From a checkpoint of a small transformer trained on Wikipedia.
Size: 12 layers, vocabulary 16384, 49.4M parameters.
Architecture: RMSNorm before each block, rotary positions, no biases in attention or MLP, untied embeddings, normalized queries and keys.
Training: a variant of SOAP for these matrices, 3011 steps.
Each number is 500 + 40 x the weight over its row's rms, rounded and kept within 0 to 999. Layers, rows and columns count from 0. Numbers have three digits each. The size before them is the row's rms in percent of the matrix's.

# layer 9 attention output (transposed), 512x512, rms 0.173, rows 268-310,332-373,395-437,459-501, columns 128-191
100:531460448485494533484444509528433454494465508525476501505528501552516444504477495507418437493476495495513521436472540496553514461564497468481538558525581486477504491487484473423445510512509445
104:465551479421485412452474506495466505501513516479463520497467519496547468425590523524525510509516516487489488491575496525464515459608536448513503460526516445552480541532484515484528511499451492
099:539468590530462470429598410516499540521495502585489458508587541513582613497471527500502493501499518523461456541488583443540462492532443482490465524460425488495465500495448584512522520447496514
105:533433480531485428456524484479488501536490547446533594504466516429535446467525504505436504569442434516492481522559435561463481449465595484464437477470497529502529533567506500493493536492548481
107:419544389515455591461543485526496545560477513507442462570517528469524518486483459505545472507485476582537406496470477541504520469508532497489524523475455576537556455513497401528499464503510497
102:535575552551526571436513514462469611426535534467507484468495532520497507457470498548476531525463480495484482465542544475535393457588545518592445516492455526543481560456441525450537508517470514
096:562477529486529565460532472505480439537487520468463437440474461548457453495437499452424445524428488540416510530442515525533520537485437517515495471521466459494486439440497592470509437452472509
102:458393529413499517580469458507550496510473507495569524513528443505410472544438454533562494572489517525459424480538473528464434468485507438559485417486559484553462526529466531451465591519496502
108:534513505447493512402497505493478530541523525447467487577479525503459521469550569488490462480508520528502496435493541505536501481559477476488533513525501457595514446529501525495569544526548512
105:583561551571471556496525476535480523494472505500555569526524513499451608518495474453487433533460450471399518480512422441505488538496468479492528503518473477512495548510485501487446487478566554
119:438507592490491464506510512567521576530536608528531632464494511513610457507535543501464548535491507452516483574449487532542526467521509469508488495470502465508494482499516528536466558466508496
103:592530530587528430520442448437447498534520436430453526502487520511498511521513449483495524470501503483499430448428502530512526485509498513451440521521543517441485520524509469516476512505452492
103:536552551533456487551488469557526490466446540551481455552567443520468450497479473468531585473452475517508488519488513532516479492541537531532489509407465540504497499533443491493509430541449505
104:516465517503504518555469499478432515445566454471562412515540472511559469458479565472447568523483498508557477496415471450496469389497486496401471447505484573525549381464431444595483504466476485
106:532466505504530480466507477527503489460446543441513561476576472514574550511520504527396498556473539470501541539424514560429497509458524557479491485466444546469505497533495503539475520467465510
106:511497526475499433492495518483548503445519460510545556510532502487509540496440501529505516580504490511510485505578436469460544526446497497540476541510525478525508522496539491487508434530536445
110:480469511521549558389491508448574469466559522426427485524512508493484516472483486510524501532466547593451473548483518506461524549488450489548515459457427459508487537446520508482483479523490571
104:469532562487554555547510506462523594448464518485534529469482486487502568486513457531499511502455457492486549496531481553531445536509457423546425552493464518590506524456535554514531519533491493
099:457486507483457443530496501412593557528434467483567567567444504533567509531570508508510476405479505512526483503529513474531496496482490483545443485520493464479520501512510528541480494472457514
103:486556523524469546504474520506521578517448459470482483487516481582510544569523473417430535465525486546457493516514534454538531468515443547449420478561518495461473528555532527440512512468432491
101:488502489501512478447565519509557578430473455370531492524479531501485579455541469485477460535541499471545442432479408536473481504520502469479555566515492483509472528461505578497547443450528503
111:463469461471477448469542441519489529475454494435574473444471486466482470548426477476428465550532512544484505496458495446497485466558508499484579440484545534446470511427580417527516526490462459
098:455482513514500475531505474507478458518533475480572500459493433512485481438542497479442402506501550465520558539424571511454548523409450547523488497574508509517529488541525484594503503512559464
099:550414445525528545492475527477541557487502507508507590531596531500581484486449496544498540566541510498506476467479493452484429434440575499509412503461464482468534494533418530442433533482517477
109:506481474481466491437437538465564457566482472509478465483469528539478516511455488550509507474477470522478581498466515448515551439531477533495417449507511544491471518536578553475524555525517483
106:585529539478519444504437444524509425472543500500464519513411507514485475461507477475476540564585524454469478548529511554512509473538473461501431496534491523494587498505505559402552465545517488
104:482445553478533489465493520491562461515509459472513511478491511534520485466545483511445434555523503455452544447473518588492576519505501466563484557428515500556566570477505509491472497413523570
099:474440408503505460501527505596503516496417479561526527571440513508461581462555468531533478545504525523523533471579503517495550458497471531480494501533453479545507481478498475591522490498547458
113:516436539468548534555507478467460540505568576569482581500452443457398474521506507416534479515473521502534589480600555474541506524513543505473481474548508522506569450498475432509513550498529515
107:539482536476506514460493561457546475508506471560511466434493526531567463394460444499527485496467483559506512502473455514485514449392434517419454443502522555519548494552476510486582422511522561
107:493480595590494539503552561506502463511478499535522609508518542455513550500505529405469418450462459495530491503563460527510519394507446466400457466531415499449495451460467484404495509540534583
104:557538509503474530480544538512410524448491556524520505442515437460532476462431515489444550513520535500474513461542414508521502517502439476475524466491528378452480465496470496481515431528526513
107:461478446490460426458595567492538467492443597443476483564605476500520510543449545502538463480547496517503466495453514516517519494460543436515502505515506472561534461440545569500511527555481522
105:515458474429499499524466488518499455506515517498502478576430535519487507490474471515508496512450428457512620428518527503486523528550444456527452499540557488446548544542611447504560546460527433
107:491573557458496504499481522505458525459463514459533466483472506512485410494531540501392526555489486477561545499462541541480411515521513536448497461607511438512544564539560505576550524478521492
104:504453467519541560485425537511611499491479560526479523535605506530582506473485496481474536483513457512479550446538456523526512518559499526435487494569466493509556525554483523441429512504485500
101:501501429515501473515447591445513551503541511574455596532606498500549494480585476460559540476545488507515461462505552544455462506566473531467497539486435521532420449525502529464554501532432493
113:545480553422580533526521488480463487547513453540481533473484441497534459493515466492442538459432508506469516512462509452457513490497444444448534471439452446508503453515543503458506536542549522
100:460494442431498448575491463463516492507451548474482496465511473511547523518490467465456435539557530489473529474479570484449456512451502532519564445485562559437536448509564487537519550466516586
107:493531474547538508544585438501511469504505477576525475480495503561480464449443510569519538464473512510492437465451495504502483453577513475537538429513473548479494510571529462511531520528443527
113:475460531484531528472515433452507516401474537467546478503509521525512517524584478470472405481483521535437486472594460545554555549459476526505485492502474528542480555505513550503586479443509433
101:481446395500520467469512435507492451519506515529470513457433577413546483540529536514438458524568464512454568491530524458474483563514442513483507524501555472466488487543507438554517509433507512
102:442548503572421464475512528500535497515454459519438565515507511504476517388485426544456513470527547563491493590504546433439509538442434525484505496489526483546506560501463455464479476486544419
095:515448388548493498494506476483458508500500603571470497472523476452521487503471445455500463533557495485473508419474526519562532519503482477487493535544593489478550450490472502452469570475532411
090:425505526440466496526530463484477496476540440502426518473448527467554521419600551557505462513556473517531476505594484533476496451541513493502523447529491381508477485509518486515497481556510486
090:553455612491467469534546499449446524541496513569524471451529521502493562475505596450443514518502538474498521511510556475433486511573475433456418566437451508500465551513461564497540468462509476
087:498454438497527483431494583434509469478469551435548534489490473449567442508521428447478552502501458479474449537483489575514515458475568445541397465485513509489493576532471510523579538491501508
086:491503431466456583477463511535467551537432518544454418520479544466471560556510486543491529504488499516512385478449477463485554521482539518518535527481451505513570452458506470503499551522516538
086:535555520518515568441531454529430570455492504491488489463517576517476519415479467509543494531471428502506511404527548479490446440590489525609441511478506450528527532467457544525538534484465567
089:525466542465605562497451437514513440584556513492483480479493500527527529550458554507439451533448447515455459496542483569555496559441444506489553509506500507501509421488417603508448499428496546
085:528487529473559454537427433478461535528510446525518558484443494466439476555460502488523517465554514480463449510545512541433508456472462482553544434538534507498470551534494523490518572467512500
089:557499494476491546449523468526514500560506449435528542488483494485452508505588610471507413455544477531495478437487505494493452515526446479495502447520467494543546500539486447505530494544496463
089:519541546562510484511475440533525490542459512520527553520497512479532555581495500540549533527444467483417546464500497445482499568487526477535535543504554510542474609430510467472457548525562519
089:479509543602464514504544503565475567503573587505522569461583498480589460464511522457490461484509559485479455543423475568476525447523511442526527499521522512542458508523486485499512583490422503
092:505470543587558576544488519488490496481528486467455494486521521456578479495478465485503485532558500501507485488450426525560509477444436438463462503532476521487476532492526469539444537538445489
087:534561545483424558479409450496509472483426542517503504442501461528544478470478509506502521474430474514484490589498436507459521457500460520535464535443449470504501529475457552557541505527491458
091:541478541461513512532482509545504510510529513487592424520503472501538450482471526531518539549481515491558523528482520423511475511500486524416438515531486503507523390518537433537506541492549477
087:528524563533561493502538504486558520510501562369443505435512445528507506483503538530458495531518533441480522543543505545417472503515486581476518525498475512537516497504521540538460494490544546
088:497534461513487475507505511506493477470523486519550579509554523485455527491523517496476568538527515461521462553522477510439528540484477499568491545519530479513487514463505516464540431562458521
088:484444511606521569400458587519527430445450521461398485527476535469519522478477507539513596542488526540474523521511569504459523521513470482509550480472468495568424448510582522594505452539516546
087:520537537517510598497483567420536537429484515425512517482481458467520537523520478596515479536458498521484475520488498534548477542554491408499480582524523533518495512485573497541486562522449529
081:524471539512515450589544535456538563502491494550608582517484457521528499492528547514457454508500538506524441486551526544515510473463498515539481467465532482512570440477545533567473481475486478
085:464464553525467548601453477457496548493552468514467536496527468504574499557531458441454478463518488501498486459526457479544507401566440511462501457547540532463463514477545551492427489497501440
092:464542481496556483469481480552582522491504450435494522503570524484456557480424493529489432474523477451466441436540430541531473505586493476458583544486537497550479524488525496514492499415525455
091:514467441430451512499525442603485527451509525457553473482536472503527477523413533520522497576519428535452529507491488497516499481533538512492526503510471482498450485488551426526551528452501525
089:526491485464542500531463505490474519540493461549479493494494532535477446459546483451445499465474479456519530491414557511568484482449487515520547509509487457521579528511523494556602469513559509
085:564401431511506558443507511485570544485503493533512571480577492494541457480487528535512504538540501471493533504490484465552435531455541470482449511473531518542456547534446499451461485488542457
087:514541523590490501460497540561521437502457435535521447483467565532461501564465532500536515540528477490507584479448468526483460527490430518502466462558492490505504522549502577533502545525511465
091:585544517469527433489453419491441421506594487491521534498473510447452499457463506519459514563554498475509488571491510478466548465480513501508390450528450531538539538470483607453439503545566507
088:509494545496488526460504586456556479504507471479434495442517483565536421491533449495544503505526449437474596451457513510506586492501515472522499555469491547460446477468495480502497435553464576
087:493469448512513571537518484559434530481467487583567531505486502478440603471567507602526455483485470548485497519527574491547507433502498459496580518471412484472567479494500549583440522546570484
087:497503547477493509539587447504479517538513489551481560489544467520461517481506459464549424486465540480517572422546479446537505479484568530494435546510516436545541436524462502510507553504568484
092:471454581534479524481465559480530493493466440515561449435472538517539455447477527470566547469460489497572511509471549570504521495410485484491465458571477539463526468537430511506493398558538512
085:535515565539514584465433532544445445553460396495511583462499516496572533460523527453499487457481420477548503491515449468546530409509461461437475434503464425468524363500474469481541553565575641
088:462589501511498509534533540486435542516530537582516529491457406510607504476474523499459510431617555459496514489510462512483507481507488476452590474492510471480447498467474499479464446513530483
084:507484466512475482481606579573465500459476551469482558537575499522492547511488534467514467481474448529502526501543566546511482469437474445477454512514498526499556450479460564507529495580422530
083:492520526508507503538525459507519476509558501579511474560502483469555499492515497502487473501483495503461537406504506486398454483465548454473462531481541481456510523462558474488448515431549496
086:475559529460506489478480549524479491441533531482498402516504534431512466472548554509408505530463566539481497502427512506518485484453529594516469465554546391452533528495500520540522501541541510
091:553437474487532526492512507499516383490483558526436515503552518506582490478451490451506498479482491474516493467519393468512473521585507540507490435482470499463507528576488425488461508473497516
090:497486465515464487617461556404581567491543505563498559546517564479502506462521440498491546550544473510491479455501576544487488568491553474467504547506509498504426488531512536486550436533451485
090:506498560430546585477521519559503526538506456491563499523459480537524505455494504448522518468428523537536527483451470551462488540426457475529582464521494468455531442459538476511558520513518550
085:558506453466466447486433493486506407493457525488536494453512486446494552566447458505468481524552465518522520452517563474480489497466496479514509488466531555411492487509489544533518533471490536
089:512495538506477523504524504509431423561472528578516467508530425459429483464493475529530457473537516455533395516429535522476491482593516473520510448584485532499463530549480441592530526516492554
087:485473524521510528499529496514541544465472537573488406559565513515468450527543460488527420478480487528430493549600520554524550504422502471507546455557479580477465563474511505528573476466514544
091:461516483533516510502521510524509446520533521522478503471447518455524567511526585486492496489509492517512518459514541472449472521481455508464408491572591454509498474538477458477536487514566494
124:521488492527504497480560536552470505465468527470490461521537484519495530463512442572591556518487533527503496509467570497497497444548377535540485470536494380550502500512415450538472570407486449
120:542514380542468427544494491514493530528433484493457446530510418531497476556469515511512468544517477477531491545460539545599557494517503473523483543541495454464549508465534472492502529406441437
118:475487608541503435541507475450474469459489451513476497524487500415548539420567482619563492506524519492525464499558532499457447498515475493479559460510488388530543526485502486486473552512519537
123:532535582469463475526480521456456516471468501513462484486454467465501503497505604444475529496517523467478544463515499542471517541528514506458429497456479504536537525490509527519577446430501482
125:507482431497570470469401531529580447431456526457461495500496541517536469485480412440515514513472500509461459591497456579507513445488566468506480532514501439476457498509493558542533543493498500
124:513484494469439608563471521495468522530434484522450456470497553540486447547561459503449534493494530515465421469505491463392551518537544479506495533513454515533519529541490511520513512483522573
126:493573474536523467482502462570451482422464474493563465452504497533532489431487461372509508536467455441432453469543527538479518491481516489537492458500524482485521465506507505517569527500448525
120:572420529466550487454474475429492483549518551498481487478455437551468464487463493538504492450479493462538434478534448558484515499470457467477577461536466513478438415517465605538497534407473458
119:551547565541524517521443467522437474525530491462497498560404572507497503541489566545531534522534570482495504530533571489488553470511528483545468443526556579488458469511521492515560546494444565
118:529534489498469551557502497480521464505512464442497469488478533542403526516571547479564487429574462514554519491498508498519483431474517495528484462541457506527538497496455457559483515468479489
117:507563515516485467489496489504559508561471504538459546526487507490450524559441516564514556496486531532485540554502475541592501449497488474531498566473523552447482562441517451478551545476571538
121:518476498513467499483534503502482535501491579469473501487521492486519498451490499426476437530588525497501463511481459539463442508502459491574554397519552565552459555454448429469452522513457518
118:508518488542503580542545491449519523493519474496485467517505582417581427475434459440515547540535464459534497482502382551527460548491478482486492491525455464476543527532480431477481514534497460
119:534527476475503576453441483473597495526532527505470446523520528501558517432493517452520511412445595465508497591538467509516507467467528510496509500449474508520462573550482559538557425532447551
121:610481461512487490492529510527426501505511464477556512448418537486499469524527428556578509520463528493552495469540459463434490489490428466489443500544450497545522488520530466538532483492527482
121:545500564564456503569447497479558516521484458487467445458465478511532482523492521511499528495542501474520528589533490468398510459528446561463507536545440566611508526480499497525496473510570506
114:444504533478451561505500500521421456465529516530542520491642547491491501545483503535469522505466538493514523589471487551460477425458411481515520571512485512507502525507525562467502416549412520
122:434518551557487505509502568477500543506431507483415485458535460426493490499519537598503602471495484488467482528585556451476506506522536481500513456538521470543448557449617531555504415612499559
124:469524525552499566453432582445476478468484570445549498508579517452539503447501517579471485529443535523430502564506575561515528565505548503495490586530460455512471552523544486490517555536517518
122:442481521512552414562541487511510556473473532516562519468491445484515531545479563498499523539567479495471474510494523515548561446470492513500540451421542563529500459509489486501496467476496512
121:497551547505527536581556514498544532495526553486429509491550481490493517478542522417509467489510476467564492489544483426516574453588414520523489505500550590528500498476625520514502491512489451
122:523495445504552508537493481444565565583500503488493559503567550525481512490394528463483470466559536469542461423491534466533439447571531445478522515462540507533457531540466500525483509466527452
118:517448505462463547496498485520486520492513497518542491471527542526515447513448472590540497539509412476480522543490505531468430495543547536503500554531517479539478436558514481497515468442548545
121:467439529465463529532443517536419482552537523543485569556467475472488499542477443491392519517438450494495479501471523519564514461465470571547521518541501504536496476463465479560581461490500550
120:519421454490471494482503436529491546464564472500531531459512486555510532433495495538547454515522493535538555462471521462528528533455527497496471559531476435467468495478557490441542514462511495
124:516493559591486491421558490594440489457507473503552518513436525465493491620488531482549499506533480484535524451512494551482489551476421520502531476506514459443511548471464600585562544544444470
112:546553493537434483488483428582490454484537501517569528495526438505448517475531487588495494468521563461460513537456498447528501460459549472466426439484462541554537546465529613550456442505458430
123:443458556441495526515488523496538499443483527478472528486520435472479516465530488476525509491569459528489543523470411513443575550536498486478513569486577472507485470458478442495484509549538509
119:510486468440535570427493482487575497549505481573537460473535498463491557445512501449585447492517449494449518512512545508503496498512497450498554530483503455522510503498487498502468490477518526
120:494484501482516485449547436531474548492451499532537519505557507474480475455509451466500493498500531501503566423439503491487436529410553544523508563517509380535503466501475477498531515488507555
115:477495613537528514475505536448429487526563507475558482479493545481522463480447540405510588428499451483485469522472508547480523474427538474482397488583494525540504495527465500470514388565552460
121:527518533521495511510472533460427494572437477460574526456568566405511463483430524538498430462573501459509596499475538449550520489498487502489498440468475476553538478436510482452537450594562576
126:420540465514491498585458537578454620511501552504469519431484438463570557494486502518389503510543587531531471485495486495491464505487503519456560444440497455501433523467473470516463455491503491
119:540458505484470431508550567551475523499447462493409520504438481534436481477536519485517468517476449476498517464475489561461467533463409476503447497572455469448523468541446544447526540495416496
121:481525572531486542484494480519536574482547499587504483465587486500490461457492456521501485552477524473446565422478520449529526481438534446469483512521552532417486501462461548477426469400502536
119:503528523418460506555554535507532511527500499531444400531545512554554512530535498506470540520477539494521543490494504524533501496475562550523453427468515463502474485530492456528496496511492477
119:495545504535509465458473462487515436464460567535433556444485473521602452505422495504507466492398449441526524513538422446492496544565552477494405440494490506480471500452564407573467382590524543
119:475455501486470460549564505497581550511483468487494522515541524513448486449498525525448526537518479486554533462520553472550475517460502462476513566556513471492457524521462617444610410460496517
121:454458535530486573511473503613496467536478501450521477506543502521506498372545546518574545462571441537523534507455532496461498469505449516540634463550497479490502494433537476536464543484504502
118:585543397512497439559512466561507440508467509474525489478505509514523516472477563520541527456508477535507542499513571506523491523444451456500489547538539568411484544487489533495514606422535520
121:512478513480496504535566518467528446532457490501484511459463440539483466529510447447530374481493575463509467540433515555484411500484488489498492542499414483503499516524440479481469553476470478
119:518547546534463491450520514553505559505497551536490446543491461525503491505551464501518555481509524506504488500569552550494509528449599485545502552466496548436503576481480615512597492486540564
118:522504489520510467574495559560435469442514505491450509497481555534578512575509523534575521475472518517514504427521541479506479544483456454467486514575613464549451455501504494529431509494570501
103:523518560501552457461557516481541540466495471445468516434545493546483531433489565521469536506435537481551505489475508488513448527542505451540483493470512387481440462500441418549468524497538506
101:520535515536473396526478445509445476480489494548468478500478473542548449544487528481505507478411492499499563505453463468496456520471490480516476506567522515472561463543551529480490478535550516
106:518538489438461489468547488500521498567511494537473523462533459522466474460476527574556454500570479508455618509518511500473511462478488506509573482475531426506578514466455535521466502469554471
101:518426582539482508478440539481449473512438540594473474445514552450512443556531491536484453554487526554464465460533475515459469484527476486457490453479518556478512492448473504410486489526502483
097:559444433465521488489432587432503452468522498475480533522459435545560541470484418530491576484446479507503503431470502519478491507484545494552468514486496505507513518476553473501540481493508554
101:510531455510459548465468445450511442535446539474467414446432558462436533590551453428436457473432498518493503492523471495429549525486570483558507501473534502569543480485443530492439532492507485
097:522506534487568443459472493523472547502479440559530465543543560492508445453488500435558563493525507475469497470549571483467437448497494594560542492481487519549461573472531534535529547481474481
099:536459519452517391552466513447434503541514522503517501572508475475535513445438469529491469486479493523503473453521513534459525548455507429553534424530497454513493479438474509501445528453462511
102:583455586489524499455475457488534540555538469476525563508423519476504438516538489528496514470462493522501502524584503443469456494492550495533546487513534455503482557474515520536490502498403559
101:559438508474478551564558474502470506521543555473557489514483506536485508570509478598516470437519493517525508566496503406464493487554482479490521443482508466487492488537393433588456532471502515
098:480503514491486436448520440573462498538410516500483563514489516436530592503538489520564508509473495497389498565541463523517490473496503472563530497524516512458475484496517486478462554539528494
105:410556509530440433560507549546460599547461470549534481475450463411519539430454528474532488483519466487445433487473525494503503550569485485580530512529510536539526547455477463461477453455481456
097:513535447548522555508514494447519499406461484501465424498507532503547437538507522475471492542487450465451417442504470521485506531496480432495511455455495493500513580543555471442455444509434474
106:512540567600438496480559443502518522512483514573581457517505553478608442453532493541467496483529492549595436469506458498469623511559398470488482532441466460430516528511493551571513502518502516
096:510511460473466526455499509506474523524535486515554501567485489574476457466523499509560503449534500506548519486465415479479496489479549503526467540552491552428456468501559454549468527482472420
095:478509451470492538530530509508563476524526532496474492506500538458483576425476509519491440498503552502502523590562498537476523554487413613504518533541409554553548531487542530424446462508511460
098:501504526472469505481471467513490518521576476553482534489623537510451496507502452449435534553472525571553494601529519495516448511542548524518539470459557478475453499472494540423566411474479556
099:432471493543465484489551565476532475480463511543408499539483515484525546495528550552457501525467480532532478476483512534488575472524474497514495500503484526490432532464530520520533487545417485
099:493530433536512484526503517459418515495510534520493497541529472483565520466525509527505458478536557415527420489471529557507465490566488495509473471541559491500475536550482474530616561450540475
102:514466528550487431522453456471546504526414447499489556427500525490459471546489518485525516518415453473467503525509490490518472485565500461502511527420536498572548417474442534498455458448539447
099:537567433492480586530513549498487592506488519449401500538537493496497602542515506476453442488497508441487546487580449553489516547510476519497528492501583520489540423545522551516467521543412537
100:463480499421463434574449519491459534502449465532520482567510459474448464500461434474538500508563555431490475476520479483532501552526471462509580490468579498546456467510448448492467536483537473
103:486497472470555541539512459562494580476480536480532507532488513548491556487453476490480444522505508512477410502504448480490484492508465526561517502479518448520452437563529501569577492449475544
105:512503512443518502416450537489511471538499384535512527466495473544488480516460496467520563543491492484512448480461569502488498496603498532555442561563513550509502540438544495464467471478490577
103:539390481474496498590497456569483521471584459535475501567504546486508515491540475513448471544441497501506555590427557529476478522506505528583498582476488495449466578489466519519537527483496469
099:474538490563453504512529564534459467517478501438562531440468446447547607444524468494516494525543431492504471503523448504445539564552433518447458472515582475486612470508497504523520488491511515
102:557498504499539459486461469507509491564462507438563488526466513474429508470509480571494545485544538436410501564483465443512443456514527470398469442507447514533537586466436550491486518541475551
102:457481612501496518486518475474518505472527498500434522489495542423427449494470444575547449469603460514469542578487451494483543508475458509544565469543515490522502456472553509510454508533542437
098:468435522499540476492482503575485561541506536552540467467518462511546625504469425553577533477557471512535543547499556490499435531501491395509448452495562410497492540464482508567553527455494480
098:540531520502469486476454495417483497510431469491522489451560537517503485455440535443509534506509513453464519478459506536446476547481492574574463486514508540517540447482467452517511457450516526
103:517528461540445514500443529501535448535554415451544454484467547564452489497440529486474442454482493536506502515545487502507454469485547517531431515570446478522552443469511488517567498537552485
106:524526531528521532477435516551435491590467491589570450468502460490556491485430579502482457497546550505536529467522532518536522537502522575474467465478454456536557547539463469424491473493466519
100:402516510471453611520509568563518548528509542486514551507467443465543494493448569529510369547500563492486494508577483606519528527474498507507501554550512502510436493502424496466461435439504462
107:515512415548473428498529562579538503503566525373392569499478453570424507541487458564477478532475572476515564551527492522514497508473436512603421485547568591500496483549471526474483550538484506
099:464512517477434527432480481476528564547464458540467452556523435478470512523451474507419518491521531555521464465454496462432520459473445510533489556447544520476536519441538423507431550454517462
099:498560472444505444444504393489506500521451440492527441505550482547479524517559439459502539504500516450468487562522532421489532554489523482478488465557487503496535516485528593524516424514513483
099:398467504483509477495477404486548483471544500492543542531479546467575515580447508529426506511553498479475521506508478529520495462560503470560465554508560501486536495424520435545482426454486469
106:464492487508549491478520495485551555512569409526517560511510535469471465446584525493488562532418547527436544456541512472534489555508510441490480546537532490533487508540403572509580443436477490
104:500462483446490594464497510539569483447449466573491486566529523492522535424477534530438471423533496486527524550558480556537466465495557562496546510547480457520452519452521528535382562523542480
103:530506524482528439475480479533489514469452568451489474495480525499474553488462548522515451498486502483509463541510492477527550483519396511556492482488468499478512481479474535533512530491520570
102:513491468515471431535513481475543484491508478507426499507427496531460531495467497480528511420533465466474414468439570519593492491482536504444548556474513541489496482488470440509520511496454496
104:500595617550495523473443575522553462465508483503460454529473466507430451492483539490490477466530521497513499469522540527504486510518528506541495514529486518539438542526535517620507474509522462
104:493543495484517492500498447458488444512551452503504516553433485467547460566537542478472451479539442483524498509510527494522490525557478386480475516524502485575520469505586519515484455498465480
# layer 9 attention value, 128x512, rms 0.12, rows 76-118, columns 128-191
115:553484523431558506416451574527531439474511461584566497537467463435533526540486548493441551466442492486454476419527457545400462431503479487475464451505518469443505485520507600572499477487461499
114:538471473548456425444436505547490536503543532552476526586479484585481496451481441546513518469465495527529530532494530442506518527491516496504510563489485512489572457572551493470536458550535453
114:425502533515417508498580514529481495513485455459454483505483515532539437541607478517570561513544464476493543540496491467508506459509471475519534544472503467449524480538464499486494456577465551
114:452484505508504545504526559538514494453523513556533484496518460508500528483481511477446536577495480471566547409523511471526501561484477519497468523530543528513452566492543550519501482514488523
114:515459500467518535469442498509442426470549595516469468542478451440525536449541518460442388504467482481509496538574483559514404501449471533519532411532480490525598499435477537535434503450483470
114:540426520571402510547524488459541489477465487522457496530499504426487554479498548500463522452412522550545503464541464476509452469498494503490486477522477507461461529381461474428401440484568468
110:490525485486515475569507494543409442543517468492522453491596471538592484473498496464474522519571549555535469534497508477526565481519506534459513485468485434516499599516559469436483524499498539
111:451499362493510519478501474556464506480424469524589525500465525514435515513552507475492538450491529474528460545492543411545551509484457487549509534468484530533580512500493456518440463515477495
115:453549487401516456555512496569493520506501472446532502506507455522564395437531420565512549535491513455496526440466477456510501509540530543529535507554455447479534506493468478469467490513469491
115:503524451459471437503522536519475442536489531540570483540443523499568504439480505497542498515557539445449595491545508407562513579546466508572503520568475482482469473524498481438471448445481525
122:511412496504486487497510496549469515502527556565494503534530513513472427445435472533456491579531455470508495543469584515466479478506508487448506495548524521421532456488456521612542457487492461
114:453467462522507494484475526566425541451514510490570584477536400593476509483480555571523479471490443518524492502447582417507536500427553507503505506486451500464466565510523584510568443499572436
111:529504478521506485536432532481453506535493543558544463477490491495550511482572501453507514485555486505489452440477505515463443441497448477485436503493466488472557427481541540474486533530508502
115:507467534497529518509516439464535448568621528499442512515486515469491529475521466482487536417507519516513513439558507508473584510504483526604507533489511500472423489422497566572485502510415506
111:516460488461440528459450517482508522494547462514538549489499474434477536474495431433461507455475524469525441412494556468542485489534598484446480526512484512532521436555471503462489493487579541
114:572512476442512468541515533574513576450512466568512462544533465474480532494511486492482493452577466460515496523476511513655529521577524435505490483538472456550507434534510473551471535454518490
113:501498422455584481460550526532552437516518548587468529462427559502447513464547472489471485532464504524544572482446389485544509521509515543497494464522527530417504515536444512454445523425475493
113:499500488511442501502556577533499497598533482466533504452446537527502538453481481463535509459526474467584552469514472495537467440479460504504521534496583521459486531544496500427463480483507540
111:481468534488439478526440533502490520498541488498518484472466508542513429535551467493519431511469514423533474524536511532535493579561478557487555529530519523528485533506400515525544480542441478
112:536521538522443503440446477520510490492479482527582478505485482496487428525517504483520524541487532509497462543540495466590458544509532494453503577484512460522492536572460475500442461542484505
112:526509504514517515479518565494492452553558511512480546508475588422520501523495518466519495404513561528498462433521487513479581563460477523613496498466538430400538447490544544464497516518542492
116:432495512538539521472421504543564536512500463511535469516524504449440531520443554492593573450503472476535431453559454484501531416506472428509528448466458506522475497447460556538366528487489445
113:453493515488524519544473514555510504483386472502498464453474532448501543466560497447588588564552569554525474492566429560433485451571502536437486496530478525508472500528508525479472528424492475
114:490519543478526494481542487477446586496476459532492530520494492432493441546439534534467525461494494489508533547477489408519529463529501467534497466518519561486473507523503495567549506550511490
117:459464506553508530516526470430536497480481488502519534526547524500485503496509528495506474477468506488532451514470519565484538510490516522489516570510551518525546449539468498477510536476519517
115:543416446513530493467544543593490521508455509444565503504465416452497455510502550507547513467550486581515505517544590474439607519550478517502540488456538493545480462483547460513515477501524527
112:546488465553450482530492530480481388529524509544522548533457539543541517517515489467563470514537451434470427495507527484524477504502514490517519543459462532481497543458496470495513519507485518
108:485460496512471448550472525521527542513486500449517486436509558423496466471474554513503589544506517498481497563494481485516503517470416532517528448531503502554471408477458510478520481540522501
117:562564557542539442495476481485536474572537574458474434532574518468521542436436415494511560453517500454465535534549445495437514468503532532536473434514477498492507463493558508535510521456492406
114:551470470565486530523510523554509529457448486490468442567533520513478484511531493543493476479528559528436491472426532530485547486503558506551591456444507545461589481419496489528550477492527562
116:452455512498452463496532531486542417529484469506454534531453494495509478562433507498433501508479586455510478461498504479496558446459454467478442485576453512565491547607447429477540506450402468
111:526492533558440529577551477497520493484457437544446429590591525561509493545564463547499513510533441579484506430525540451524481475448477465493473561511502489571511521541516478399510525433466503
118:538445491536514535519443505479517524509551514508505521530530513480448538466435558537584465540585496484451471455486449461560456519506493503470477498431564531480519507419516477564515523474510496
111:534562501492572456426521506512511480493453486498481546447497503472503417508490481578456464541443532509445468572473505478534515597518564490537526425486560491428508523556503494445524461448500537
112:534511543469481538480487470561441433501452458467499530462513469572530505486540533510465503471531503509497486439550452519527514503492433474459547486533444560563517510514514496521510495540527462
112:556520396495457498574443522502470513515534503533513469464525512433531471493520543473544410565557506527501438516472531506525556513465590553519559543470549530526563528525549561514425528475510487
114:512517559560562546508494468502522554484516525523513622457489456493492483490455444557530555490482523621529402493494498483541513508481564495463498518518549457429535511485565512495544508460435508
121:526519443450503437538463496452497512481451544591497511473483481420496501557573526546447505551491550499485504495541459517492492528499595539517494510503552470526514503484550509423451488545533443
111:492527526507524550571560576453541478407530449491521483588416488421491453514464381527545468471536461546475521414464487427535516501508507498484473496540489476540549457439546530480453467521466520
114:514479407447543493443500466512500502462463531530497500527487521558502515506426503525450519550494501546463542580544502484608491563450486573460526490451493474544439560478435505510500499524559484
117:510496465487456450476538548537519527489479527503529475489496511539442572497556532426535498475473522507464498444461502449554520477486404481495519579501518470502550462460527395473491543544525528
113:571488474481513494440539492480534506457466445511474527494460540479445458514505525528506461516537506449457535525483427525510508506480464587480502514514446470424489559462547491438526518538458520
111:489494428397504512548480484515581514506543572471496540504490515489458515547517553480595473501510576470507594519529451512456513590494483543514482499551480539466521452461533535492500487490525568